{"num_key_value_heads": 8, "head_dim": 32, "rope_fraction": 1.0, "init_std_o": 0.00645, "init_std_up": 0.0342, "decay_fraction": 0.472, "decay_shape": "linear", "doc_mask": true}
Each number is 128 + 32 x the weight over its row's rms, rounded and kept within 0 to 255. Layers, rows and columns count from 0. Numbers have three digits each. The size before them is the row's rms in percent of the matrix's.

# layer 6 MLP up, 1024x256, rms 0.246, rows 106-177, columns 192-255
097:082112161138147122084174097134147121142173105153153143183099166116193129145085111230188095130164151152165135133147117100132105233177192124049138097116109097179129205153123150099174092105123147
098:120151140145166123144065131123095094114087135130063132091141065082116102119148104098176116152162145116128154081148121152143122079173038133090116161122165134111067210130116096178119114069168190
109:111069114110160082137173067127129134178128120108118081117109174133175136129109048129158117129045088156113132140128061170126165157095096126144110104076114163177182077106178123106178129144131121
102:147167115082099143074118134127070110103165101092117095136087130147169103147095104104144159077084082097157140142131102164119094091098094125061104139137171129174127146066111117070125118135116172
097:143144135158144150091099138134109130149165124124143081110150131096132117173086026122139125128090161116145153113160153132080110103099178151114092147088165120105084208158121112116107105106115106
129:175152097081159097204163177113075164208151149103177137130116117158119153137098133155100108139127097139152125123202120121109078112097159131145068159129146101084155109160178121189103097098165096
096:147128100130126102088115155153160137143140093148165147094088118144085109161119159169112163124146156105140098101132154093092118081050128120155153115095109179135096125087126099129172154182091118
099:180122138149154101120127159071112123169150135079131117162162130064124102101120086142142098139134098153109104088170126091095145091112083102118099131112138153103117171117148165122144170165109108
098:072124133114199091113148098099099153146129117124090088149113073052070135170102101210114123091149170142136089120169180146134150118112139168174155111135125180168166105113121145158182085053106136
098:148111176141128132194178118110096149110158088128158136153105124098098132150104122150154106195105080067132117142090127122155074110110097108109132133148116119120129127147079068125100057138161150
096:152141113119078139112074149105150142120166119133070086121112118170121137146138115165149098096134065145116165187127137119075075097128107135134126150243131165024141100091159156138138121085168129
125:076139152164114086184119154110131170136081128181155116113123150089119133125071068090174167122029101096127096133109154145101167195087128175121147082179137121124171129101141129157148134149132134
101:128136136148141116089170178188054102118118161123135138086129134151140111103112110134097118122132123138107141142102121136150135135104208165075179154106130111166140172094129115191132121131117094
103:135071169136139171120122103172156129128121084147071172128150090166074124189134157084071125149110109108111162114126151149142106084042209105135144101161128114146135057103145114179096204118132126
092:092195085109118125082116123117109139091168056131129138106116149126199125129125112101152150161140145149144118100110095132130076155081064169143178098100138132175022124150189171106127121175140131
098:133131129131131097115115122132160125128118093121123082112094092136157043105094134181128173083070146131155127138145162067079086116113127095131101182107113120051163141110126128123154115116077132
098:123180125132143147139098220103161167139129163120137107142148194136129118189145123088149143085088116121061155177209149147114114141107110108115155097152041151161098076171129072099149096122098092
093:117109117153122126159147136179131133115112137136148085113144106144186197170149130084114129132149131131113109060111124110164141155189059148116143125170150143142114111117088132169110127138105110
094:158112148082059128104177111108140094168120118184114124119112143122096128141160155138096176142137201142076079100130107113125145123089136129104119106206148096091169177194082111155174163123101099
091:140093078103144128117128130159131134107109146110177138125185202108099116135132133131142118160125155114145091164121094097166138108123114129106136181123118101102089119111163126074120095170064107
103:159133119174100058061158114181130148157080128136115132098133121185104100136110114125140147091086137115108171153071139161162189121119114127063126188078147149146092071140143137120090079109154160
120:134188117097135102147116122118106161144139115147170123119169168175085162118107137176128146104133143157122125099140089163156079158117176105019046147139108096087101167153148149158113044152120151
088:162177085108093133223118130147105135121088092120148139138132186114087145142128087116159090100182128160194131162157141118098098099086141106151122121173157085141114069116119137108113104102097149
101:107100094077134123172125185113098125153156138134098118212148128152116039065176143102092089132074120105143172163076078116152093156092135151151101117124176059188177159086113080142114134114048153
090:174034166100083141190141134125087108133111147107170116150134193128143165145153099109160102058112180145064126110158156111122135150165160057108120150067144128180117137193132176098120183163149102
098:112084106128157060136116153143119154143140193114086097150142103206156106145164124134165112135140162130140152134090091133117128103127173147117137106082083151130091179112136159106079169124129137
093:084184130091130173082130132148097131154166143138121094132084084165090098159187144124217092091141096160140068133078147110129076072116123140149135087119141127127078136122116140094113191038193075
103:143083129112110157102123191130120115173131146096141131147150175069210177151099116142151144113113099127169101158147088142101166133155131085185113078087126142132062100087149169107105136175134095
087:124096119090098159093148129151121127118146099109146130088109105112193175105166109098090128136104127107097141145094148133125119124131115101118107136096137135143191119136146103134124078135079124
096:097163107163087131099123105070161138163122138155154166143114152125148109113108100139094135086165122124111104127142139143157124111131190083180114121150124078133130098142138095157120095086161108
103:048176074107139095073130153093113120220175091124126112195090098149144130103149100130160127100105103148072193160152145144168103123138152181144163212124075136151082138085160088178092117132132129
097:156121119134112181126147162130133105078141197121099172055128151185152168068153201083081120141136183112069115225123119158106146129113094065077148177131147057132114128116146155159119132147128094
106:129150163147185106098122136125192124114100151128115111107144148157129092172146129081180101065059146119055130198158084174170134122173089123070170078127097099075178120125102100118111070130208162
091:119118134097050181141094187127177112105177126144126165110115056106144113105138116151114103128158128145127123132168072176154114084164130127152139133145114120176138160118112104159107131136158127
099:163122133099163185074155131113157203057096133098129147162119134143158101162133184151064154145174121165151060111131163127098107103147159088133126116138092136119123089141134155104138126216146146
099:193120093095077133110134114122157171134177080106126183138080195148119086113102117122114131122100146115204091096167130136085127124078167130168181173138124154114157096116117174092141127139141147
099:146095167147105108156149093097137159140172103081153169068157113179203135085141116108100121121064152161098136180160118070122069128139136102199096145122162156151130130116175154115196194151133139
095:158201162179137146206100098152136122190088114187091094047101131142100108101105095119109109079154104149147167183137161144096107170137072123174133124104137116134131109184113124144126079178106117
098:167169180160132181093108102204143083131129136052154118125136193110176121145187128155165113126151187115111106144105112103139187135144122158136128159088196095104059118113145049133074140136086147
103:106171138137153125147137145099113167203148119124085088122115214127131070167192172172109147076118177132176137156125148092137126152211184172141109046123127185114153144174127115108111168125134130
099:111109130130139131089168150118060158115158172156154107126151112102125091179176136101117121118129110123073090171146156102107076060154133119185209152130094141127051084139097150126120149119130169
093:106068083075096117134124179128163194120163132129166137096086117097114145108131139107133151102163179136114170122128137134119126117124118151119098140082151118143085132178151073162103121120144149
092:168066172132135168120151112178082170153133063071167144092214180135121133140136105150154087135169131152103156088113125177129145099140144131076142124140109118155126113086171109128142159155163101
099:169115109135041129166090141136117154107137120073155138129114161088057129088101151116119128144150169100095123168115109171206087146107119156158102144116101162158135122190153142178122134152121153
104:139185081110167100158144139143178085185117181118114101126103109080137127062145108144167128110102078108110096123185164167124098150139137114061142110117099127148142146097145106133168112128142111
094:127173191191088015117099058143156180081069068095125142169144144121122113123141178091157155120092198133093099105106116174122137108069105108146140157165138151189100106109112094183121040111118098
102:087083128132133164135209161142153157115095108159119090090147101109132136110159111138127157164083145127155115136145078193088111121102132145134097121161181165129112079129166113115100056114108085
092:148120090134104121161107149120149120139101114171132170108141130138174164107122155101123116134152190056110117104143115140112138121082164168113117110158167117178129179136103200159142109158095141
093:073137118164116148151148085116156168101145114136095071099081129097113154168121170161086129102075105039187140131136111168149151066094184125165138121112140116123170196179140178133142138155185112
113:160128180143192093084151106134152124139126188133071122097134082078146144134189139143118105138118060162094147141113134105087158117114042101123137140122102112131134103152132085148098147155116188
097:139137035148124077214089123125135149126131126118167144145108037172041090128121127074093119159114166139134053133175181150142073087129128163123165159111143110107159160140153085131058118149088088
108:117135139102145154131188163080122146102165149129145177092142073111078135129152161195121128090114102133132118175130136146131114133172150163220151170188037142164146055132096151124157111091157143
101:116175129119165092140090091129067076148073128091092097091129113091135129103126141097107118167123146131130104049170119149132119129121137113134096104065085144100127137150134100132135099098135139
092:073116103102135118082051192195131171139178163161092132155113140102138107133089162137123173088130130231089115123178187098159127108114102090081114117131139173110178080084122145048176122163145118
101:129152095111109140145114104125111123170128139190111043151157125132139138116122086118145137168118180158154052132176146067064122103080104146079118171116122100137086138155146139140080123145159126
101:123071119147146129134089140149147088097081157163169106084112113145080155125113101107110174110150109122117142114177179079187162153164077143150122102090163152129086079135117096101120079122153074
118:077151157193174141055146141166128128161093125113157145134125142139119078146163118083139098097059130153142121175097098143114150171144108115176159100086151072161095108142157149116139166113101128
103:165065145156139152110122051124127093079082101147098112136172109143169155147080110120131118116105159135116082110135158145139111121146127160115102154079145169142123113128121102075139109113117114
084:185138115082138136159121102045132021074145161082123158149132111115132080124101100127126080144085127098139097151090108170119108129131172079147105132059118082129105138113120160100132089134132125
101:153129083165116118124118109134111153173123149117130104168101188152136107201107138235136121122122112127097158127095135111114091092162112120077135089079095132107125130119191117142164170147137098
095:073104173175128144083157135116097136088167083086178137098128142109163139096153134180178157095106157145136110116135116129209170161148092131093156172170132128150112116168075159144087118160060107
095:082154125120161115173146128150190130121156140136129085134128068111144110177195155113143162110176096149186122161058158102139097107123125124120152137130108079121151121108117175141058155116154173
101:136113137087170154130171108142097141117145119124083109141109084136180115103142097094137147083156096127116174100152098157140149145142167143135171176173100111146119159179142187121107174081162124
090:093200145151149150116172172158114164174068130177118138184114111100132139142155155116107147049173119169143134177120168126164102076216093150142129117109131110129139133134106141140074116104150179
094:147088112101164140130110142145118118119142121122114124072141209156093119086137163112094143157112048093110113125132108153119145137166085108167094106089125094101177099181139098125153152145146140
096:130096227060093162166164128140133138112174114134110099148135134175146163126162130146140154109141139144127100090135149111113163154075107120160127138131118149148065130164105110083114114092122120
105:132067118088129127140179172184148132144169081119111118107189153047111137132035145185134153137167114084152094122146143141104151177084180167088138111083176142148111167145161134116089089129207093
121:202107078164138134162185143162092142153118143183124146133169086133129095123137080119050123133168132126077071095120171206158086121146161176139132178115193159109156114118122090129091088155110141
106:137074125114118096197129141166101127120166154138143173133156195158167129083117145161112070134144155084152124068140142100138139126116173139116062128174131105136074128166159125141195137123132153
099:111125118137145118174185140072127125108122152174099133105151111136150132101110102167124092127123190092147096176185173133122143087168147116158147187147131112149177125126159066118145086116145191
094:205097150147135144107168123105166141118099103120060107129144121134111087099087127140104103145058175096143129170115147111181114128126130125143070146159100139102116139056067097103087111153115093
093:156121038157110109093106153146092125117173161123111141135128131120116081158103149153111103133135124114116123106202124116100120105130148160099063105131170160076120124157128168151093087144180118
# layer 6 MLP down (transposed), 1024x256, rms 0.223, rows 106-176, columns 192-255
101:136115171137108112162105132128074072160111160080182105131157138139115190166178132106104089148083140091118120098094156131196149073106149079115143112156129143092102111178167132115091115111129136
100:159098051140163182093127125060134091102120157092090112105106126174149124132095134142097127136113171117202160135127113157079167122143132041097142129112154211136108113138127145118102098254132130
105:192079150153088104130119109121145175113128081114129035094155131162100085169202154144146131122050104191120149123126117160106172196093094089131106065139111129140135130146132191101092144126168121
101:120101153159094110122061125124144136132186133137102128145204209143098118211052113188154104130144071120163164112150163099078156067118099105098129135104123139192145087162064122114050194149112074
105:134133163072131106140140113133136113222117092177102102112163169084185117124118182095152111141120095101152109096111138130132134046123137166151131168090078066119165122148166131208097109081101170
120:155058189142092137171174142145189128113153105159128154092079144129113191102130131118125135160125128126172123135080196160119212145152115107155177148180124117099099132093119094145104161157123164
091:085104172121136128164099078106135140106065144088115214121126134121180108149103128191120106155109141155130112136097127110103142186134111126083148144151174155080165113150106142158138176098153138
100:138086091109137167087158139106171131099140139110094159079111117091078107132145134136150090130124122110105133150136176165109132158157140123088084110170171170190123172147140169150143156177093167
100:151100133131097109126173119081102167177124104109116062114160113107157159140121056144074048115182110106068054149137185080103169110138132060131094170106113097169092093156177214036090126161122018
100:108159117112160114092151169130122132142121079110175174134160163173120135116140124086129170142170132152106152128163151108178098126136110098150115151089120157137092174101140162084145167101121120
106:121141137146102136122128134179120136117068124053115158037116092171101148085164118098115128150111160147130097106104104102071124132140087146091148104102139120132204136128095159149090110130134091
104:162098081110097173095100139142122164169145199121150107201122098161140105128109186200152117101211148187123201168119133163156092088138079058137083156110091109108080091150146148135122141131114134
105:136135088090078108066088153108083139145123091087083152100111116154166178102141148112160162182168113188125177091123113175122165121141092144139071121109082088164148128150127075148087142169130104
095:158108160079196140144116082121123189128112164148125135195118140156161141162112078152216163179100133074106100174146127141101134155221129185145139163136123157070155130087150118052148050095112151
088:186103090145147198138104131151178163099164123118089160121161120088104191158168155140117146051162112113142139156167149148110155117084124118129075146110164126078120171122088039133100130132152202
079:069183118138120130137089122152113136104150135077146154129169205142077128137110130104174127110155111101149100078137093177096169080152190190131123144133164137139130156091103104105149144137155101
108:112086135118116101191104144142148134159158204114076159121122098147072130162134127159158114123103050162139102117130085100140130146128190104150131081101184164150104122127128119132095141155157150
097:153136073143125168149119146132120098155130133128105099136167125112043108141099042098133086122171160125122115134182154176201135150108161117133150127171104086133168094102057150147086167053142180
098:105122159113182106091178131104110090073143095146137119134145143100094168108153120105115177085190124136110095113177112137121148105155139100153128087122177121170094089173158124118109183077125075
099:139133111140187134099110149122140118124157216126143094098177156137128082141167165142137152183140059095111075123093121142121141111090161142175105113192122109077043140108126217052124097128123116
102:138155061122172125124084110081116126065143187117134128099150116119123109180143168130067183088137114108179108185138106122138079107112069104121139079137146118052184117108133051144104092119156167
108:091105153099110075214122160115137133108076100098155171132162131158127082122084143147153114088132104121134114115094121031120113107121180133193075171149125101142182151160115146099121104136133110
099:168166152102095065107123135045175144114165036150109179153139154109154112111139125099112114164082112136146172122149136164182105179118108178136217142107100116105126071079104125116138192124050149
100:164108165115130138113194166092125091111168206090083172160172109113111106114073102131143092065177151148138123113190109087122120101175139105155121135133134183064147118146151179133103093130214170
075:112190066158146138069090112123145113145075109158110108091113111113159140093096134152115164169148111070144125165102140119120110132101158173142200158115145070107099119113129153147166095094100114
097:087085136116154099098112142148155151116161111087143145122081149126093173143139114132075210126119111046095144160144072178087213182096161067137115142093137132096140128106167119136156071146093089
109:182145121195182113199096085119107134091162128173154097104143086187135158099148154079104127187114147128182169126124155164141183103094139146080148151097126133166173153060168138126133157122115119
104:150185101097197112158141152076131070142123164152129095188133134164146145144118155117133126123143158179132168142163176117138087106118135106114121152102107156107179115161153103166149133092094181
104:187152135127081133147091127097108137101087126108103136160174124100111172154103106115112121124075126129132139130116059124187145151142154084098125129102104103196119124178119159114139080119116103
102:145052122118117155145145120082092156134095116157185102121077145161111131148133140054148064139072110144154146181111118113120137123161104164164083099143161136081173125117088134132109190152037142
105:125092120133039133172085175115084145091128162157127119145157132110200136125094145165158118056135087021130136101117124109110131184104172118101100088170170167152136131102173126078158211134159109
098:121166055095140115134113098198114114113070115142176126153063073079140139065080147127126133094106094140187137130171104073097122123153149182145172143148109140140106126074159132127124117161101121
108:174115124197122133143164078156111116127170062094081232232158112083186130095093089072095125068127131057121173099125166070179122116163108100131186117131149199182129095124207116097170142169137139
096:081134127152199062159053174108165073129088142177157126101093106126099091095139121124146143144149097104194188113132137100074150116181140157170125129080103143063135113061189112150219132160109169
090:153135085147095119139104107152212120157135151120135119102154201178091143135110107117161150119083181078134195099075119094113167140094132133148144072173093165137154165068105123122146134105085129
097:166147077123158124134157148080111188158148180053071090153096089133140150070069106124132126137160132130119124155138120109153123139126149154125125186120094142118094137178137148147063094124159144
104:104152158175149185092144117155096115145132202148112105127102107120163163095170157133066126157170101180115148103145147106099129093111125068041112107150176089118113199087130128123140100112168097
086:120174049133097076080114134072172082103100153148127158156181126150135128089069127164117181105133091132157093111144111154138050137185176134119145102113084130127135147047168197149143121080108122
090:092162164020105181133054111120174048121127072140147149111142101219168139116082166088151134128137139105105128168094138137161170146086150148192150128177069130135098093104129158122151111127092081
105:160135126120124114112143135126136174126162131123151144140165102089179178119210122069172113100100079135132090152093143132103124102045071138082096129178122112182121055067095120126096116133055107
105:113109080113181159064139125102125156099085121107132105175164048094102094163088149155141139094101155181123106143177082084074125112142102077142081101128109090076145142144143082147127105096096131
102:199186109078132179113063073129158128120107134124174082140130149186107086161139126124146135114097138060152151145158148115082137134126128147071132137135141193170156067157134200112088080154090101
100:152114133138163172145082117124165139177064109179085163079051091077166146100198130123094157098076102141121124106094110087055110148048157107126151105169137106104064078130064116108143123180089100
104:104131081146142165134119170136191153150236121145162108158091146122085141040171111169133117118151066104136163078142106118093103142115153112101113140118103156174132156136111150145156087100147097
096:076110152063138064155135110124100112060169147100181166100117089144131174138139104078164163168107145157153089165110075108117173156158085182132121135128137124164173126141145110164080155122110110
104:148159114110146127142098105134121128102161118152151136169163137147127067098141150107110103137123194204123095189121163154151107192137163142097143157099131144119151072128134124171156118107152053
108:142097165134119173163124173118131113130183088193108107150046112108091140094165116177122111096167173131163104116144052132120117127132179126123113144151110138162142084138178213132080122148125087
101:155120102139147164116136141173114149106143163090116154153156160127106115138076141161146110086165189137068141204094098184139094084141081078151131083122143187147155158127103130078106122085179187
101:119148098083158077129165172121089129086131141176102149106032090141143124096182148073171126175141155174115175165129138137132151166109159164171171123112125156136171123180170176134130175146128105
106:126147170102078110094145111076121122123117132149144095102154130110107172108158156175170148137164105168162096126162129179064114186099099115136137091113105131187117138153117171121059175125152101
097:082156121131099165138131104138158091143138166189126130120082136146166085069121063162149067127101116094124086145097137183138031133158182136158168128118172121106157138098071120128165107192140137
094:095159194162120105129085123153070154099098119130125127085123144077119152169153116082186191138146126150120151122117058060077142084120136120131129135138087094125125135090171077156123047187109137
098:124138114084150174114092143156164163125162146140111106121173154137124106060139130064090116106077201172113152118128172072093147147100144100122130076131125052135045100092163061101092198120136117
092:125069119152169114158151136113155127121091107140131116111150111152138190117134154093145066153117109048151151174081140123062124080075154139111117132173111095143129174064153166077125121167141125
108:106161153152114157190129179139089179062075118160147114171164111160086153130138104110137083142113180146107109157077125114129118100140037154102115107133227129109136110118140084126153157116172088
096:098127184089109116115111175061075136134209075095140135115082159123168087148094085098118107091112107183102113071130118130111135137108152154090133186179163182100146184131110178124145109126057188
113:119132119118179124153178090162108139093079143084159126083132118096134138170102077179168139166152103120136141134136094123129161123156093110158122154167110139120118146168144169112162089117155125
098:104162112106074145156106123073167147099156131159130103093124137131157124084130122141116100158116115096152131117164174155088110116164147082141052148171131084118128163156164130107154183171164065
081:135166120170142097116074126129096136092137170155156094115084152200168157134133054135103152117104134098106139172109189116095185143100161121087136159123118103124115094118079131130158194086115147
100:076128195132115090181145135070089124139139109091083200114149147069054127138162073112157114167114104150122101128145128127129162107104138127145169190098155131197192180081099116131099092095100146
104:144164117152127092188110097109108148156191093164111111133123126143122171168085153108110207094094142110121150175146185113175149190105190130118085122142042215149151154132120102107115100158120157
109:163158142140150128109122145114123134126165081137170128097199174169145099115118066152086106134154126073129157186107109086128159173133075136101147145075128131117115069128140181144152121136123132
103:154138145107099118140151077090102187130216111102189113112126128099150181098150107033121136166081096216155053115095187148153102192117106121107128059135118067111152115132059134149169134136065081
100:102105103168098181084078124164077184111097169131099147119081128107106122126106110116171105125093175138086129033142133116129180139147100137126151121079083182040174083142110128071143163134144102
087:146116099107182063095098117116151158079038127234127128142084113169117106069125144132145144161149136202152151126078110086118107116121166139059177120093174125164131139155149125139143132100101110
100:131130131157054116143080120069100155178038051129143127102160118096170107133111117139145140127208095122120099131132118239173068110111107075099164157171154118100140170084149080139105056113156121
105:173149141100147096127078162114137131203162148123173067163184143103190161082073174130181105118145164119107128191169125155087145120126097125130107172121117178159140076078164099161144074192162128
097:119134127097108061087131079103172106119103088126109147153132110096131153114163165123155139168099099133105114113117140092112114185135067160089094078134103125168139160167091149142100177115138097
106:130157148070107106136171124150128125128136130129171141104095179115157138132182085072190151193083167168189147080157094084184158094143115142150128151157100159108165107156089137161171136091101083
091:161086154126042152110119102126098140128166159124161124084146089152187171165178161104173172077142115160107185113126094117155086133153112135093105134120135139124155171137144121154100109142132102
093:122103116163159092165146158090161160146117117133142117114097117128106181144170128101155056102092155110105110052121120110119157136116144093119168116137160063153112119150143159137176198111148125
# layer 6 MLP gate, 1024x256, rms 0.239, rows 107-177, columns 192-255
097:150050151138174103071104076111130145167170109115094077129143164139140175147142124121095122129133084081059156093102175087131092102139149125142115133115107108134127048080174070123141159131072149
092:119076113096123125113063100115101085131130078129108065118111161156128162149130151153118085141079117087212136101147099163097181113151068141133114136074100141128144089108122173074167121125145120
098:099151150160189100093085157135108147066175147133069224125187171127127160090114103054105138130110147210111136196138132142093071142152068182132056129072184139137127126170097090138128124175190167
108:140178125165128087107139136127116194096118169141133110110118143065065114094072136107077133119076110103141103092212145054158133107152059129116107144138100099077128085130107103129169155132130097
106:133157148086091127102107134176191101087107109135117188104130107085051108179116101108060102109120108118119110127098099058105124093139117104106153125095167143133114153134061104105141129103160142
093:114104156143109133104173063105128135125123136074124143082078121099188189166110117086096079170130116120088085140129065189142091148142126145094120138146151091137146147155106165120139162140106149
106:240054131130133150144132153082119161048050165158153136162136149177205131089122131075115120140182102133075158086171148140183108116196093099118141120062136088100146065123086126114146135081146144
103:093063198135113124146145102110141183163134055144112108134163102078096150201048124194135129157185115107100096139120208107157184085154118125157113146062122076162065119101164162128123091103121085
093:105139122117132225158135120153142115089081123139102160142108072133111100114161141115142137130170088226092102120066132101146147156175102109110126165124045176131185153135082185150075102128128151
098:128110108139154121090142134089127140129137144157090138163152133173163100126106103171128124149121169139128148146163119094102134135164132105121167136093189149158183103127167126121164167100117126
118:119157134150148100132148077087090097067147092096159168103114106156123137146137146086107098116076103108112065125124098153155143182094173153205173034130172149078142144047167197149107128130110164
098:110181144081138169079125119113132158146123151134089089092180127126146141108110142094077161091141072149169118170133124160087140080144097078104164165038085134149162141104170096133150100148096087
100:062162086100111164193139116120115121126157100148181119161145135124132115148146126098146176046159116093125165158125162134217088101186106120168087108077116120171127150091099152050129137093081111
101:180146141118176116123128133102073138109121161168161131072137078169112121137150097130117095138099069137144130106109120123115092091090110086099129114115113077154159119110132152117151156092174179
105:104133090167152124102123154146108093116151195138113189106113085129085235175148092081121102158128126116117084100052127114157194162124164198151143102119123119138091110138139132200110139119147110
106:158059108176138136078136118184136123113105125085120113116116105129117134105152096109114109161160142127179059091112139166111151098179113151121138109107165132133160105135098104149120158143138114
104:109101139147115140168088125121178176122144192075144068121160097132070119164153128183100134060101161144173130218134151144213162185185102142149096144132104184140104122203113164120074097061166148
094:000148159149102124105064118191144096106103089141130121142140134118147125170101129102201118135143117141158145114130109132156122114148077107080122102153103119130139162150100116167119125152177195
092:161099153105140144115066160131120116137158169130113118126030129111140175107086130112135072138136126165146155142154112099081067108134134149128112102126104069116159109135134118169132152096168053
099:076099088078111105075139064140142109111129149139138138127168140162121080186113111120108148098183150147083078101096141105146204137121133085084167165092147184140115088128150160033172106051125108
108:133101129085159153093134113146146131117145116057088145138145109155150162093117089118070153152132155084119155109112122116096121159121071108171140146090113171179112095115104165085203155088123147
099:188075180091133162148083113116088063067150097182161160093102115138052162150119131120124140109126084127126132095109125138127066086068083111095099150072112101083199129120095110100157157132115085
105:106100119133134139139117172120131182154158109085153141156154131158120084099110200118179182143156114137127183122165104161129130142105123141173177102151084094141088159162134078145165179101090112
088:087229111171135149124067150151139124128126105150110152139063046152145143097135152141056123134141066157165111161133113180111107114095139162161127149164145118099148134067124146177123112052138181
094:157136121082163131120147148110080110056138093062182114111163089104166145141154168154104114143113077155084186196100062126135097153126160137133122183041086133126135130085186090105132120070159114
084:075172113111149124036120121051167083177162113147113135134126104105147112134148172146171131126117088140115086130085164144118093141087096115153180109157135119196117107189122131085091152072151028
096:180099207124133112131166132109121145099163186113096140109166095159103109104124107087134183183117103118145110109111131119136140126116123152089166164094138064103111142179059089120123168200132200
084:106145171199126156119112156082121112156096115153113098158130087122063136131093117126211102107119141155182099154166143105147132117092104164153081220153126155159131127105108101081146154139112153
102:180071138084096147172133148124111127110181105128179115116140152110150155153147117091122188112152119113155044142073127160157082191057051158132128158109135183104155136134126107148152160140173144
097:119160144199156227114108105103144105124166129085141131176134138154186167123214134093154132128218096135106105160090107172102148142086084129125120151148040123161097170170160103222127126100105096
093:124215199114111074171133138086152110205159100143175117155139089067130122193117102137057129115134126149124145110127174090126103161182137134078125151125187182169141208100125100087174115167128162
104:108086129156126151137124133112073172139161132142109105032156150144009148093151114171123119118179125175097087050128148069114172120120195131169105116118112106109106150141156121150088154117154136
093:167129166106086159169111137163155110093157171128135150117157097130129151123057090105127108142112114131096156152212105195190144100134160162127116135143071132124136097135133083145110110123161126
095:132157138139136097194123143129060079176145146126120078079129076149153136093143113164121134099103126101153095080117151030133139090122113168080151160112159132090127134104136183166152151111147120
096:097143091120110147146114153107121149135120083107086143146203148126125078109145150131107080129194080161180102102135081130112175100114137122131141127041152142158166160144128191125109122081092106
102:105077118143089073123160104118154055091099128146086143127086107129131179120109156077155094193160161085129142147131145067143123149164164119096094067115136150158103115098093145175070132083128185
105:143107122191167082116086130146107158097158102119127113067163163101159105079141101166161109089111116129148052082133121181132080089216168146125131099137112183198144156104120142125115129099079147
087:135138112158142125123100159094127167182097112117178113144044098137080152139129146086116163040172051072219095156171102136131118149120077182068130127112149118180157108219174085161163117142188117
106:132151088107179136136164173088100042157173181149126124070177123137128104132129199121117143155135112151134122148180077103186130145117151125081127056100160200146179097137142163068090123137062098
093:195174108114135189163139117137132124064165110142156143155074120097130127127148156120129182080139067126138120123134107081139166175123151222177211143143135113051127149166154153179148163141141115
093:089117132167120163143122153128110088167077081104127112158095090085137108117080218149124175118139111123136107160087145182170153125169083113158099147085107116094120115152168125133146162184163170
092:085140134166105085146118174108116132104113134075065143125137175146083109133142161088062161079093096077139131145112102145106101171181123164079166092105116162118104145103139141171084148168103104
104:141143129106193107159105104087129064169134106117078159153136122172207111127109145174175065096109156172147094151159142154079161109126129115167069122141121149144128128141089105123124113119066112
099:098041121160119055203127112106097121124109131168151116102105131141125161163128093116125116102129126188109108116049125113158153168144172131160145064108113126157099092018129124195146126161105113
094:098082139134180173173150133184142154141137097187118162086123158156101085186113092144166048116058038140177187138143111111107071180152074159103164121109075165140111093107127141117145105120195154
097:163122109143155088122124096085077108145106099091130140172108076100183090092141100073119162165135124114118086157165167121105189140081127152126173122158120118068136107114157140153188167106151067
091:135134121124144062140157175147126109096167134141209135112099105161072196143103115104133111201062169153115156157130104105137115087098105160158090193149183118112102164097065177127084134116119142
093:106117135089079136123103123123093107201118138102089187087101146123163173127099145150122106146141117105123193136103095156135101136148122096171153150106100157094168092171211148139172125149177086
114:059112098143105112139098079131142153144104100132179152141067166145100124106124109056128128122139193152125099074145130178145129196093187116179097164087078114132113146100095146125145123114149144
105:155091086169146138181170099180123152117145174153159146117165108145114114104105091059152145137147128102123152153160153110123114104161162117110188118121099147154093150079172117136075087160068102
103:129109145090172110119159094136143126096116122101175126089072096107122154140136103139095159142128075142139138084141114150098195124157098118163153165154137137141161163132129128250124072179118149
105:087115026129138093161175156114101116166161140146130080160166117117142114098089103149092117152167138104134110130166085159160163124140042126135161114062097121155133069096156080079219200105137151
095:185099089186147186131110191151124158142143163128133064103159104077175147088141100170135108100105088107136101150120113066120129138108141123086169217130172117163108116125075144067071161138132112
105:149114112148118081226096122108140087119145176192153128083086104085072166142131122117113185126175116132138077117121082116155142141079079138135117143137168095219141123150160125075113163114122142
086:093111169081150104092094126100150096148156125136105094102091135121137149123157100137086155154165111121108138067151136120110152126106116080134130145071140123151065071137154074127096114150185087
116:162097103141112127178152102132158115147129097094073094167186143123105133138139190104069116079213150095130108097155155135194114067101187075110079154073124117050133146105088131140132105142109149
095:056110138091117184095135145156143132108131115100122059091113078144169148168103108144073215129177149119146047136127094163117092107148147092131132158103119125223111169134102125092139104146118103
099:106145255119068112100128155237163176137145113181139123130117123156152160129120118110105140097117116201145104084160163114154134111100125060120054131134110175157125135158128160136120135122128124
102:172099127113138118131097090125109126159117143114085146096140146133112182059119119082163137083138129171132106134084132178200231111107149122147108121153157160082136143155050163127091136105119142
099:163142137153124083071162113055132153119129174097138149083146126127138169142155212164108186174132130170120175105152127122146162189174108079107118193157161112116148147118138082141161149146103094
097:088139154102103132132159064085131184145153156102118163194169091117085164143182153119110160110148061167179126130134154123148129192133128160158162131122112148111106130180153123151093132100170146
098:106207120133111138129135097112148127210120155117081105111150178087125110128131145102192124135138168139180139122149119118129169044080144078123148181085163102137184109153196109120115130160106103
095:098108181127142165181149125107132166146120150127046131125091131148143135073156128113205068123181077120140134162142152127124122121121125111105113138113124109166128092145181128120137124083137122
092:123150093094143107173117079131140080135139130168086089106144147117176117052115082100164165138119092122110096129108119108108166145121169049120145123115129130164124153130190173152184199145102163
097:129157152105150106169105117083058083106099078158137163111104147133160097125100164036102171174148102070169165125136122151113153173096129137126140200157157175112171162236135118108148135131131188
100:140156172198113101111092075047130132093088193109181134153096115173112117104159109086178114121111143168107099097121128113157104113108075111163112100159106133071126076110087113127168192122097121
113:114136132157125082099138092130171095121108131106105160102171108115142103125193106104122162176129064177052133134136214164125088177130077147152083079152105122190175120111151144084086106115130139
107:123145132170144120107184149156134093202151161175155101142192128158142112118109123149152150092138113138134132134158117151125148091052131075105127133113108043125074099129206150142109122081157132
106:181104128138108127099093151094062122097149136119178164156123127140130201149153157127147139145077129098118122169092146091127153107134137131107115131159112146136140077102043112110143137131149144
096:064119049106157124151139097166142108116092135112111117096094151083100079095164183108099180101144134116116096112182143057131124126117152223077076151149112168126150092130081177139117137131140140
101:110117126123222094156182193190112133118092140092141123107142131138143157138151076123141148099089122130098118092118171187189096142123098105109103149069089113183126151135157104163152195166098126